Each number is 500 + 50 x the weight over its row's rms, rounded and kept within 0 to 999. Layers, rows and columns count from 0. Numbers have three digits each. The size before them is the row's rms in percent of the matrix's.

# layer 2 MLP up, 512x192, rms 0.0984, rows 73-106, columns 0-191
101:513525539527503494509492514510502482638542554521488546508433483575478431545549482521499492511460443505544534525543537524554552490541511514503554359585558537474550492488500434501450537521506411506397513414522415490512473530512591564510553370559481492501570552506449502536567564551582466476432436524493483418635430553522490454498573556419506484421636515512514483492524448488454418511523525506486507500498497545514473480541450480570479525521487574545438556444526488532461538599414489429494556482584596526516474533591423520503589433415504445507511391533541588439458526587483457530
087:504464640447450514430522549415526524488490560536540354492513476524602513462497554436559518446450518470426461472435586437489583668521523497421493487454506480517538508471413457508496578509569611466512481524558477548476478523471491552586521533582444514531534498511470426561501528534486436422517616344437502529545559545517399538527491590520528550517465522515519494501468495496564548577484496426543523474517474502512547525600505455507511469546514451468567450528464527443443547517498521461547459539461496419507482462423487416502532546454470395448434592491495468556564497456537468509
099:429565463493487481488493477534410397511537509459542544548458609503533492528507483539472559534500384548485463551520515470503547455493600507530579533522508478463510454484392485487441495431528478564529478515604416475552528500462453512434541493580549576560506584445468436592516531522570437552490456457376563427517391519613570464541535488578528544545445458421535423437531532489501472544491558401549471519577572498466512507468545537468566475562514447572486486451428490483498479434546494442441505493482496443601599478490500445453431428532505502491568522541623484432560542547486477540
114:451467496518507537437466499525419539564451467514420459521498546534493522451495381457409498447535529484553495500540519515454476519480566521492432539555540469517472506451506554565474509463482614541495531508533498546426439511532549565510533543439560518521547546537531594520444434562456501410521522518548355613417505455481446527526470491530422474528590480483468495440446567490509572591455511438457497406526516523459487483516425484436373487561589485435473528468500495599501500559438425480580569614484483476444494461566457550506428515542511454533586451594535402491546503566427567591
098:445574481471521601517520557510537509522501479540502416412478544544452461501466449528482525406500561505436447539479382561572481369505448490604492591486535477500442505582475499482536574546525448512519469450560494522469520533574480536504489469356429553536583431529533513572565494514534478495452555417578501538552535431345552513558548500456440527552515471562470499534566514529476516551511474429436490506534503481566532453479510527478403503547452546498444512497485473478496433373486488538514531439541459539608485418437494501504452490511433446455618543502493458519501521505482405635
103:456581406488499520536514601545525556442570371539491529421507546498435485503413537466557504438445455484487515545498472506508487592424474563421497459565488484458429426474510573438506487448458448658539421549489594465378405472498475440540493510514572549552494434507512559414527507511463502549486477610456407454498578504545493483535582530451454546544539476539430541475460513549413507511505524530471494602527492584408530462485525502452490479599445462572566509541556489531492560531441465467480481471551490525478501495570510499596496543524474436526545477601497429562536567439453492530
074:583452450477525471395556563555426514470511512487506517397516544483482502461618524543536540488509539502436400415531514515499464564646480506457547481486611400534518519497561546524480556518516525547575515470491607426429467554454507458581563497560571556534497471412518449592489428467463575552535532422459449555525512551466544463433530514394507553437439535549398537434530444541458456528485508478445506458460505559519426543490538619490536512556470500483507441525437433507446482456418464488441518447573554479444421478500461480529532453557355504498475515487465431520506482458468508530
104:532417517455477495487445526459536487482450479537498509491523493513496481391471498504444435574506531458458443492521491484483463531363624495565450463484498520424499576501476535538496535530476469538581407504439562512463497461552604492429536569463450500506515540596556551480511551491456600506582488513408593583553527542545609512522574499524501415524470619463549479539366458511587547479478477461405505469474536582663450544457478505528493495438502457476455529469545524515476502534516489357445513504537510394444518463553558505554399528512484552542488549495431517480486458505415512485
098:489483482540344483475516463489600483530418499528484508561529509541516458507536481470460538471513469478592512495487496528617509512554572421409480525467518485482568570587520470439499503567473510450516472483589460507523459450514458376493599552514469418423473516417550576522495585530568495560560541480554612514497558565526455529567499502467536414476498389511487485592520468499499500504481535500584522553572565522457521546453503584453467608545408528522464369515510432469491461557572465531436507484483411458451551505611500604486542468529454487470522481472464563543475455514513593567
113:503547467428523504490453510551523496530494536495490582549454473504562444428427432516477583504390483502392533532508540455394550457463427461551569503472571583462518521404462535358451488465552478443477511525562575500529551548510501424483506519523485474539565583494555566509408472516516502551496554543577554426496414496370518596485419521435504580481524458383526535450494463593576602540469496444513517553477568532506474478468447550572517450503468477579551509510506446516429455466535485573446419435490473517500429478515489513504443485499568483574520522554557596493518464490600451556
096:485481476497515509487596476414483506474515538551488506533438404536565444551497490483470518470605499552485489521382478495559445576526514537469447465477586472526530545489438458494510472481458607502418415427613436564529526427477504470498498519391513482484492572573564478494532588492393491582453460473575450483539441475497484519421461576434419400533473516537511517615510514428501559459462519413487462547583491473494522616398403480398502465434556405520487430437495478450524458515495538548420461494570445474437547401507471441502529509474511530526519472464455519393536523517486496535
090:467452529463454440472513499535498546543501513462538403573402439578598551408537470520387489533502517528661440480446451543503525510510487530453469535504557492523471507552505464529440484548494527498631463515407483535454553455543481465522532534533540485511458477517427492490428449521575467512532468384510526515510362483461519515436496513624455382428479445529563405419433514486528566470461529508540470433481462422470517552446454500568516470409484532482374534525403478489441439432500494482527462516456640476485513583480458461472521493496519471492502512572504444549488528454481421432
115:492463546473524516577446422467408431463458450471415466588505481504573536502447420514515521516587559575541554435469580460446444477520522463473483506558450505416560545544572528542514503525498507495365490519575465504483516541614451552439419468431425429544460542398460475478453510493535442476446511532472545452517518548498460490524559425493473507426491491452601456547585499487454546420567480421513487421570453499566459527528548536515507584412498551454456512449530442641483519508498404497497552594457508458455522536485548477578509438486603498549468505417486535463534608474471489564
087:547523577426475454492510401493481551473551398487472494422534538410518509561495453500493508479455495494546385490503627521526538489498514548430575420459502500534512516453559522580488540553472516493562476418481488527532498572344483522538444460462515529514466523521588464568500531482509481542520550481549438507584511616603523446544460436476531516517556495601552501519617551476442471470450456504518535453430518534465519448513536570417599511423465519587541463493512549486600565518514580611517497467504450528476539479506479541462531437585494431488458554533601514380515503492552521387
068:503520576515554493570508522581519430394527537488411358453464523457581440472490449493451561465455592545393579495425454453542404465558537644413581528601572526492482457484521473503502499404537520538566481511497501489502547457422483523461452542508419541519424543398403553552450456482494379532448528491411543404485472504476392535465558475525481457558461517488490581448452455473532503445512525538476570466548466432529506508511548502569567533458508413517526514457501472487449476583437540553561513558507474518548477493471494491512538453459543443495467531591438498451480470485545458494
100:481474487469559475510420553478435510465521388557506569498492489536426501559444481502572493402516382508473507470493455563536441476528450477458492501409454502544475449555511501455531478509422486453467489455448591564502545454500487427508490621457411525650450583467501376584497523514512461517454523572482532464522500521370547617549509492473551551440476476512596537445446514453532475544554439476630468522549482492490498570560560515489482512461653453419528457482511526458521482509524525441473511455535427520459557495512498451577591511503621472566472477452469468509523563531461505553
096:520522566458518536524562448532511481483534489474428512465466491597543475497518433501457442420452559557522447473524477472498520423511480561559459546560612584470457517508464403562552633511573486594407444524462503452477511502484503548502480418610508500475449436489531496445577552601498511508515437441487446525457470514515501575477543498470514567492537399497366573518511471413450476499463526515521518513545433500473521580512530602440491543477462509434406536534536434503445542557528594463488530454408529496504479484550509589488472507466441598559521636559476359447458552543494496483
093:428521477512418496592524466524513499504581453496562594499451437454501511513535474537450488542485516462527541494488505513588368515522328492401502499464576496436444533537554506516548430627522595491493462484459525521540551439488518490445517477468548512550445578537471507439532505571441572549506475464435483432488477476532537492539472570441508506482474448518405466513450499512411580515561478559384561482581554425505499532459490529538551511511482479682543421492541485476429433578545556494484512568510466485537467490540573495491468442424438537556465433446558605548513576522526531460
103:445453579507456542517527527523476543431573408519454566551494514532580621609403391486556511433463473523484569462545521419443618492545420536541517533487555531433520508495491556477487518478470520583540437585543590478498409451538432548459507489480499488436550519518523497481456444590400558479451535507483521477552517515465489462462426511468450459538483397494464526448489543514501517474510458485478445457508559405470469569501436508567544494497516540549503411499534506552578498516627526529611443525474448501376459510542513473472544587571551557486565585523499409515411468447559476474
098:399509561422443490465484555541514548536502580476591561503435544518511474496606443459520523548518478507526506604552555409534379490492485474408538503522489492497448462574494495518530521610437453478450569404409547514579450464471475494458515534541559539456579576478364581541555472463514508553458492478545507498510447592482540575482544453582507385427455416512483447524486486459382546560537479511509447431553581511529468445560439478441475502519556496579509483487524538542495453390495499530491431536573577502487519489476582482487504546517576473446409454493566581500534501554486470546
095:433547467498592547527434450546533515514593429453493406471536500571473613463509473598508550475551502469477513512478482426513422483514501541478506452495552539523470545514577559437346438514537534497489471452381553560498512512383505452497509437549487428496440487520490471396527574453546502564480472461559507481507416516499524596588550497537469478512461513524484525566516529448498424559441576497585339530531491462547545490353534530544494512511488447565491545467413541585524524549426491482546430447530561549561562491454405547528559479452460485500503503504490503523493471469401572494
093:411446470440484484558557636526448478526452500550527486447539481495488483521487500580519522538570495518424435458501550510541573455479539528469557479421430432442519428481524521476520421540557467579446511620465475494553564452443454473518538431577462515486426544561418636468540579467576524371502528417500406488365443481518462511517388431486525479462504428532469438440489566500591527462501486514532518515541463488463498519486486439478483490549481537493457436505407460508569505466457462484516387487558523518625561424510538464478512438541480523484510455487460529503472530542380580527
108:528528501516522439458479516491498465568476508467476546464566544495471510481517508453444489501549503529567518548526552479480484485367508609537558418448530462471535466418566490510535504514496519388503538373500511500491472478475490449501510448487468530479470495399579465610512453466531524501513593527413526379602474505536480483468510496530466594455603445458451478508423635508536558507513470372494469559413523533513434533424610576482622490542622475553475481484507463461478559537469494427490450422387420475468434454481486488498478436526515418539505480463524527497616513442483485558
095:515464428554534502504536483383500496422419480511593539454589469494484501559563503456465491418490489496479493552439493477572559436600528486563637548521531495458505574482430501489510524462514516474506512592434526476528522541444449571498488509530511504582478482563560516534484534564469516452456592393516431511533498545501470449501580465499433536572469402485488525582456531531520546521510523530523358524512465537475459470512563599349491608422557519527572508434442492512571471477508462496504480518484516436496402492476620404504501463547474471573529516550422523563409505566424495568
105:569522521477470591581538506497512388495585494541498492523496563425481554457479459475541490559519564437595475437440463478585545547436400515486598480505450542590510467547510475542484482517575521506442600532509440496508518477599448554459493590435429547462561563590516462571393559524653462549478545601396535588467510558566537517478536462565529473489471489489469450575527489495514530478521489487426469418524495549470525459541542481477577562449440445569487479547507534532528465545393505505596522548438558495534497481510505516493547455612492507485555490524477485596522529408436522516
098:598621569485576495487497500498492500523443564421459385575462448472558516474563565475493487533255595470480510484488516520477573549527425472528491499467467558492555548441517408471539419436430471585496520595480515479544489440456471489519473483524464559518528460458497507435498496563514554494490504592469479439462482432539516453475486584547543520438583411545502536489482498504507467518474460459484609442475487479462523573487572493541491482580461495498528498478506467546550489539559546547527448496580466594560485518503434527525609547494592469545609401472412523460480502526529515443
093:521490579522484543473534541497602373522499549486503458542376449520451507636440478516468397557577558451451520444386496562546477527500551520397520508507488489517421514573485483446655433520495577503522552482554571549459488424495403440412463481535526494488507460507482486508538518494509533477461527534480477386572609534557532484525507506462539582462472532478553499453518477437420529530519405528569481482480524464482497546470470471522503557485532494589534564562473461531539497517491384491454515531453474533487555492567573473521493523572518465513527502489549549466450538335482487365
093:476623474557502524450490557532462428518466492431542557449530464581512451607479571560488502376543563449479440509467474503531505551472477543557454527426449453474472480463504451426505507486456565583563519399488597446499528561450525519540505598550529530459454546517465444470469493406507460524505544491426527476509560500447535501513572560421505504494528510495524477496437460400544497514595512528474515559513401416485442560509585408616525533413517436555457448450399457565513560539497513446497555502517441567494497515562401624535418556453450540423507583538509479495439477455460507539
090:451495425460538586496518500458412460446378408536468501498448518560458507425505555542529583488509495500485482486504553530559414540587528421549469539465505534552537571485417577481529548526546501542543578428468478525468501525597475471562464505535548477470521390507549462517455506495491576454576511502484479469520579551414434608582411544376570434466466579431479546560513464537543434512444470510479522516451561452396527445525557462531591448465487522369463508442523492591538497519495520480484504446416531398576587575453454518520538541458489509514491524493490527555467488495597554476
111:436545473522455525422434455531542583500499460500501586468533554461488553481481460458499409566515518433468377552525519358561513502531449493520519552521406522431525502537506502487451510505465568558407483571493490485394589443504411411464617557520469407465499551576560455547448426491593494489564545536524534597529584405486516485463511423497588488512472529424481563453435474499517478485516481490550539431517512618523613434496491403500448489504537475580522580467504450533463469474622559483424469468534561413538484507570509488477482519507534557498495531469461496490527434531475540458
099:591513502529551458453494438476468475424498518495463496535396483539466598387473498462533485432495590603531460509512540563477435549471499556498558484537469609413451615506515451437568527619522479497478531516525444559462471573525516515491497471496548456462476457478518476486502502380522444469469529526563484473557494529475480509478538439520420486436473475579572552430402445458444535484444583547477450535510462526467548420481570440453453543422429428508607510573458459465585443517573525470424457554366490489499442534395403556471512500565474549505488546495546451531563479505522538435
104:468481486465443509482521481476416405578565579468415410469544556543525583498508377471518451407458466513524495547468454526586561390536569538471500462561494502522491531552440506458551550508559470550498574555464531527596470484460503499453480595492521510496480467488513418440451600523490482481506460527484493470523493461458525515536519522489532500432523449394507568574468433433465504524598524493473488459484477471542589513658563565513610524431487476499388427502530423471469566443483500446357563515501469538524541491542525501491561453412409559557497540465501553607514497543430494496
089:440486478528478492498428532575554566450515553443413543350469531512529484456466442402425570489494487459479505490570530476511365509537457558528460470461510528530522516494449452483527438527489511474410465467560530493508458561514444541549507433368439503458496478466428431474474544483480429412459449515538440499474562495542459579445499505457581548471490521476503448591583429460480532456576485571472540406607505500462436512576444514638530473513492408528473465527480547472570484493502550484521548369498535437515485572451588550511451499460559621489461478472466565420516521563557507483
114:474508432543496507531443473391573496474479553531481533511520509518556544462439598509501534497472474506427490540466545498503602485451449506577539501487508492594515551592450613418414581418474437541559469517564485551503519509451592545514560491444437507450473531508535406492503503414476563521446507549458451422466495478525526471519522534483531493467581561419500570558539463544529503522509454640544497505480561458425452490661429591507539487476463463507529535509426478489562532436463471533482412428550478518562493450520554545591472400455486447439532505510521469365431585477548482572